{
  "n_head": 2,
  "d_mlp": 640,
  "vocab_size": 4096,
  "positions": "rope",
  "attn_scale": 0.125,
  "bias": "none",
  "init": "trunc",
  "schedule": "wsd",
  "decay_shape": "linear",
  "seq_len": 256,
  "doc_mask": false,
  "steps": 6016
}
Each number is 500 + 40 x the weight over its row's rms, rounded and kept within 0 to 999. Layers, rows and columns count from 0. Numbers have three digits each. The size before them is the row's rms in percent of the matrix's.

# layer 5 MLP up, 640x160, rms 0.162, rows 229-255, columns 0-79
092:508477478588492523500528559496483536592424490511507473456524505558513493477465498529524578510477546497500464468482571522446486492592459454528439511496524508471534433476523441522508479462442460505455562581519484491451501517542514469506472492
103:497542506426514494529521411526481453475477471513506503516485479500508535513527451539455516533519447505480516506529516586514523430473505462499522507484561541472450549472468553512515551520549495471508473433513444557464455564499541496534460457
108:544451568525510556473472523430476513501405507554502551568461549495448477513520513436521598520484578534517578536520492522480451483502547552523532567527555451498539480571468505501487521542498502486460530507517499525437524479440437456481536500
105:457561463580518477419471530468464451518502512516490500504528521507547475487481572566456483596538433538537530530521471493506494489487504544611583469489508501540516562503554487522482516482546513494511497455527569532472554510472479470568476488
091:592451498509459545523486456513522443509463517515538481488526406527502498476573508454466473440493515429523522516475538423572487548534471557500534496528497510551514530476600450482604494487440474459483546438575488497433557539456559568547461507
098:461503518500486502553485478492505525504512488513489494432506540469548494514426507571481546498528485555560557471486470503488526447464513527506456494420505530539454456547506514454508431501497549540409459506578443393518544569474495445527458523
104:425505563535483467544521483503505403544547540544499509509569563468463565502460507543569481441468454497467474477448501528497544467470461481406507491507488475510460493489553510513530447505419471473552593462495489550551544499553469508464479540
110:478556548505504523451494495525476373481541495457429469502484570493523544489499459514509556545395473535505496430456460502514475458518555473537526472513492529490502483532426438539511601464437477480470477481473495484472490465494481521470470571
111:438515598515482542525480490521481507456476462515534562527482551519518424533461418541493555455475517550528490516533471523532544517466536597513493556532558475435497445510477544457479469478434524575455529469474503535470499473507426435497517515
092:459468490519483501506480561436437604488523502499462470483568493554499623557534508506470508510495470526465499476483547439533507475536525511500533516454513482513555538500492475441492484509448526426462468530549519446467546523444470509526456438
094:524536565432508497473489421504420549555517412512496480503552487539538494424470489575508421448510570467462514505482516533488459546453509576547475533480560533487476573598435473561449544511492473500513544519484542490547471407511451490486500460
106:492536537490527504520477542570414441487467464573527487487582551531444517428583497449461579471511477507563518521428583488480462426582486540506459471475452438503454485495473465497525426526513511471497534488559463560507461466555452476507547461
093:471425484527475540477516623491497513443518540531561504537493421484556516458513486541563473586515557471469532495497452549583519472513579485435505532543556507462485524551577525448493518446479501467495515501498553533502486540558487531520541444
106:495483503538529530500436538495536477470513433467547459389481488565501427461545562479437573610480476462472481482508429528550561553499533451462547466489446442524521511531544519486480529444485500470511525498552440455484506527505547487504481517
102:481534425472488544522513522530506508516472520431562544552474582534491459597501445484558465501477443529563454491438494533470466485497463441494503506495481508489491501533452542571410444480520490480462508560533431492426488486468541482489479517
099:477508567522477469489509475462502514550570450520432480502462547538465456506460479536576453555407457537461496508536513499478509528482487491365497460513473523516432438571512431516464545513454532529536531500435547507437470458567525502513498592
100:492493476542498523478511530487549523516545484483501453487453495463437592398527478562485568416479534370412488461503505518455516519496545447475548510494522417507518472572528508513511443573484521559480453537507398465460532466500525461541505474
099:522525487486495494404520569495552427511488490444479489570465546567533492472494483489469507518477424482516445491559472443513545541413518558509524496506440490517470504446491475534505451489485483489573543529512542486458566546459467475576444559
099:443495595466569518574500533520521519524507491505435500491469542492559483518530472465531443525479522480496452572536484510472476526464491475443494536600450530486439510515510462545510434432441527497442465483550436479499513604482581500495472473
096:444566454605535519463494558506556500481514421517509506506495496520470556484513476525419514486550526428542513408513515459445473512460525512384438458519502570502511529533560469431466458500495491467500489451478528529477523495481523526444464444
086:487481438544534575450477494524520516481491431521479503482478438575505528498450563449560538454509484473477551612468486510410536546486541501539486516558570456518516610589520494521499503521525443584559484498557567550545532457440485513475471483
101:510487475540464442536449531468562521499496454497524420486516422534492472489524578476496515495495497491453508547496540412519543494479436511525514455484548459489415451508484465497525412497516523535534470542502521537507458497413496502514533489
101:525531479493556534459492548448451550528550452501488494489456448493452485502535489530491524495548498497528505571493594507476559507438512454499502492478463463541455596450453510458535461599537538443423534546512506492477505493551539467541518473
097:430481457371531498489468544514462518516501474470438524526524512515486418547477543433538479476479510504531509462421505539568484531473508450464574482470441483529533525429502540515538510509488504453545515457514433511539439535487543480531523490
100:571500494496543445446408439547509425526491533528534410532479520495472564471537453483552462488472520489459476455487475473498452503520483445535510439559428544503491499530515410504558551431466500602494489504533515388476519441523425507479484547
093:561500488512446501458472503397475546436536501430529550476544546459538519483553412434508486577476533504447500487513440519420429543482498442442511475565535434491534474562544479453493449501555495537574467500546498456493521472448471522452530521
084:496528519515574518541465481557486585547411511507507569536516563484488466566473483461443441507518537484550544548388502542473519489538473485562550503543489466509516406521565495461520512494485549455458552509552468515471513525530493462483435506
# layer 5 MLP down (transposed), 640x160, rms 0.0758, rows 229-255, columns 0-79
101:494515511508488489527513422561545470446532586539589552467479512502393503569518443467512495512520465473497474496520502435521545502455539521474500528575516460521484489475557507436506519457543549503473490479423495486581479557450480459531526514
100:470528511513506467511551428490472566576464547487427472498536443537461560460509516574492563431591499539553469577491482459479481519390441533530515504467458433539500465464502582508491523552444477501550494445502515486463513475523488502442540542
107:517469591504482583510527467487447427499519529545548397511467546541469442482476582557495513460533440509515529464404503515476571494523474436498494499546512534528561471520482561557544534561490512481474455477537502583476485546510473527535444479
102:497541529490477499506491516457502547532481457515502572476520505455422511491492533475499513447464577586493536465505524455553464505509552467513515475480544484515534556491473459486514454423484487524537450551431538464503514496498499508476519457
098:478595497455546479481448518476490518494533489538525513499524547406464509525414525542510506475458539624480485504577483488496525461479507482527579527524532514460479472510386483495457511501533442488461525465489501578551501472537452496446536509
097:507497535543543527491507489472475520533493515529426484404434531524539506491545454512446488533510508539558519526466443484457550475519512495449496458510402428487455545471475500522489513495526504471471503494542603456493538500512526586552438443
103:510517416486441465489540496455481446547479496537458574488516502555521521568510517550543424484506490481546521519479465484554466558514460501581534499526520535566486486408476521530545535546496493504481516473456524509476511530568476543577567611
108:487467438626520547432492477527434540500525520460515550525501504489518492477549583536480507481444523498475513482473495481441491426494459448586485481560466496521514501456445505496463523472489371521501447439482437498488470489506479451466495485
106:447524463474498484504485496433535453473440538493526459511468468650478490504454424533450540525527520520498438510552505464510482452504508491568449495449515497468469440528565516504490439506480448487457408480550454551444517479483535519535490478
091:549521434428433508421512489499542450483463479556563580450409464479494432465395511572476521524601556479579511495558553504530462514471545463525464441455487453540576473523549516520523475493527494473498470522436486552527527409471470508560489540
092:538495493497506455515575433541483461499463527503481545482498492494467474478515520523481500473413529605502574511474489500510559524536493471461458455509527486573549475529499451501500477498432518564445506454475467554527509552582521539464514514
102:502501583497549513468504504487453494497460577567517520578499493581546528499534571438476481505472508485473426507464552545389484471480471504572512520444517403447445529486440535408512475553429481489525502423533495522493481554480439481468499549
099:534576426520476430531504532479542462469503505502467622473524448518485472561501571504538552537489521504564497485513548447550430482532528535499575514507506540570455523475419470509564521444506531561502536472499533468489510499538437440443518419
105:512494501446580524543424477468482524497517465536455532466557447480487416488499458509552533529491422480512539451535446453507477446498534458528535514477488442612458530516454451509520480398439540452559512486494509496519498513486565491602498492
101:523474542547539482515500571501459498507519560503447556445472485477494474486432501500485494401464527488523485483562525439455532473452496539550524553516470485511512645455570558499465506467500466505535496523441592530512443541575501493493465530
102:450477522458484547501444478513527572493498560467507527512462525496511439489483589438535493521491476498521443447525475462489491528495505497501524524450468453631480508504484488476505442535461577529564567507530440497527529492546547480542553547
099:436494488443527512553507507559474464562541514482498422523462530419493527383520486506480470524408429549492487429397526488523469501503547478488532534499514485507479488542436561497488460481463554521536451465470413606546517517513489497515501504
095:487521550510430590548529420514474503443571472441511623559486495512468531488498507477561517535515511451463503471524483532508507584561442474491486496522469536532478536494500528461507507556479530512463512425330488461490526498523469515539513510
099:526578485484480550512520544480584532484439472576488465418474548532509489488523506426559482479488446411546519496512527438498509452567497526532486515535441574544459439418532490442568481517437475509443483457502483584503558475445540549506427406
097:420498475564536479556455519487538464566577502544551520525462510515479527557499540516535505481505470501468453460514458562523472441507491518525491530515436523552470497573545491478407489493507505510517557527554545535484539551496567525568567599
090:500481522492585470487493473526483467472506435472548554546471505473473481493480505569443540524557501488563440495505530481511483461521528481469440460563433546514477485492400434497437484514492506510507611519467481466490529516607519540457565504
103:452520498415483440480528543486543473510506496501502545487534466411487585517473471480533527457519560508469611555509487443475465501442491514499491529496433467554545552471470472445552397493440517485475453563524447509499433535487501531573566476
099:536518523494499540465473532500528442533434463510534474443534515513498485492495530515544449505483519546564539509519526438406475495495444531539463453513413498524515451438506422468549515502498419470491448469455493441502523483534483514524515483
096:488467517504469496463535464505534489538502611500522417444519471571523514496521484517550474485523459477533458540531468450460487428458525498507541482545559521563493541537485451493478498501450551478539435537474518422457441484520478491479538535
100:505477521479480467507562460450498419465476520557528561434502498554518485472537487536527476516438579504482430517398528475491498513492515522434528449526425513420500454502458463400491505514472545505547487506500488564408508522490425562504523452
092:517475429482529463463520425565521513543508570517532585535464481482491498492446524510473425503518501434566492610511530499440575451448521532545537459532541450522493408452490504463558485496495451515540545488503536490492437554536517486512505474
088:468482493555507481543449576429482540429475465421429408452497549532556461474481457555595528499507467441424506483538495541461415482469437497535555535498561448492507531485515520540515459499515483469516508526490573490537564492469458502558455460
# layer 5 MLP gate, 640x160, rms 0.156, rows 230-256, columns 0-79
103:433465504534475582498515494485596526430566459468580444489489535499439517544507515520512574542515490477533542492429531454483411550457405461532544496483466506495456494514522427441507490490501534533479494510500525440474484494457546485431516443
108:477490399529482478457542485531521461537544559461463529501514467534440551474510529466529519480529456492442450559461470491525495605483489503466566480496505519507470447477514527468466517516506525477527497453465534568560442425552487506497428488
098:508540512494474496502519485547544463484468508572498535445515437526513497438500499547498489569541496473540514484524565494527470471493506530605475554448493433422520518486467521523456498493555509472501518486506482517501484556503414431502554517
090:472534508414473472405439505489562521445564514518591488550548495564457464470450495513500499554459495516516577504559506491535527487493506536502556530565470573501397498534571475508512479446442466529507500479428457459533467473487473527540540509
102:463523533437432470484504531471524501433543540504517435480480595503502483438563518564515583427441510411506494557457491445569552538476426473544515489458436439500532565572529501531448447556495482515474491507456497473583571525473532496494499510
101:478464559533454486511487535521529470487499502553505578476594528529438545497454483598512479446507398512377501499457492533515492510496507551480508444540462525487509492500539521462503486501461532493541575449548425492503457515528457522540534510
106:450411539432482480555527512489614491518513515460548504530520499548454494494508560506530457511477454494412539475558522516536505600460503489523499576473484486541409427506480509503483511434595452493451506525507485439530495507498483509448455514
109:531516540475543450520536500440483494569543551498505438423518484448452573463477515494461506551515498468475428497585494468465584514518517469527538517544428523493445494511568401511475475466530460482543529539412453478496480550533479471530481487
091:540487524463517443498503536458535499465528507494481551451482532463507431518538454533486511473469514449478474455499531520512468442453436527479548469476489471510522590527413561556502494518447530456548452512479429500543531500554464515515524482
099:472489495511515534487464553508497476474447558573461555498509561443469521410519525493481503555496535444433496516477439540539447539443558416488459447458485556506471465529549486475521454506569566514501515507514522492522421478558575511454513478
098:452523445434483522431518469485439511504433507444585542543521450486411491492442495452514499460495446561454484454492531505510557518488506582453453476463464477487463442475556485442506466497477528477470425475522496449521527547441521445571519438
099:512535414518494488463540561502485503521492507503486436482503474565488555557491559546451525488495496504499535512472467414506507502506556476507501484442534493558494537434583411544495455451469579487494533477514515465482491544482499439510429562
103:476532462526439492557514549541507505549518481543493522475502489415511417518532513465416505487550522443476456501475518458504527487523538488498583551533479399553528513531519469471469456489466512461498509520571439446453487528510472440461481531
102:506480425546456572443484527545479507531483519471538562530500539481523494478489502477533484558487500547458520505463434562498472511523465433477516540460510461541524464555466518588504441519506599498473482549424478412443489532453477531499555423
099:482495516544556492484523500457479465437437546559488565566488540457490531501547522523510475493533488484520486479485496477465454529451559460441513520469511546436566464509571529451510487552545503489528584423527508440523417521511512480489550441
089:503520526495490528490483494544486540577493570514483497450576492505528479453536535560452514462544557446497550499534549471505499565514524478550558486464567586461519508540523523555462567532524457509483492528591515490552411484477557544520498530
101:583514529495491560402561478541518518481480482483503473505520532477526438472497481503497482488560551512479496497510499406484445526416451512507491422533497541502568455474421469462467567470544587583496504478508440490433423531455404477456489416
105:491501453549494526418499505534495502502443512523429425538540479515496529488528512495494481496474470546431471519442575483550477519591462491542516488499480499517489534489507415419599500483570527428462488508487419493455444469498482461526509540
097:465502428513479480452476552470534539486469406516455488505495565525461483441494417516434552516517501471534523498468532499452499572432535515458454455526516524474537494519548490492514546503531550466535446475505497433532449466433484443418475428
090:512452477567512481546502591503500525581574564552480465488532462526538477522526529446582511445464481525516514485462423565537508498486470518488514491467535551454475494510563528503524438516496419483583492524542492511544485516441462508541462460
097:466503512468497417472517505482515521514541583530463479480466499486477542499480473527510536441544471511512533521532547415580468413512448517511502561486498462456580454462449524495457488498513468511485571489435433490475431540538485511430502547
106:584469509454606532490511532495482525501515572494481510483543564478450530507546471505500572516488465536503505537498447559516530429484517488566538521486467501469415531540548502471533494501518536482522494567570490490498509522465525532447569474
100:439487464410467526544495519516471546506468519434526509469501510575520459561515508479473505523505467473516457568490483540582510524466535506532523554552500542544443487526496489437485515480484421506522436599528487480487456536530433512488563534
097:510501490447501423487470512503507510471557493430560430510449532478517553500493483470501465515524530491550486463482533524442453508479503550478555558503511515528470464484429523547475493452419519513471494499585539455480482515528568568456513515
089:461520461490501538512533483481517436514458465470497413461488469503540472505426507459507522507512516583461530444517457580530488543487430404478443475589462378526530452554528478513445486432485476557438505484471497494490538539459539607484478528
089:472545485501455453500514542489526519519530437502470415434486488617497531476463528478569588439494506504463510453570488487463454564431476489512518504460514475500483568476466495509516480578515448508506511537523543525503503425481463444553491474
098:485528522549437508518552484452517545491535578512455490499537464500529501517574479566493555474530545517533483442522548449561494477496495459540520495448491390514466457548525568449548447466546486500458488464527434467552537535508462566478487482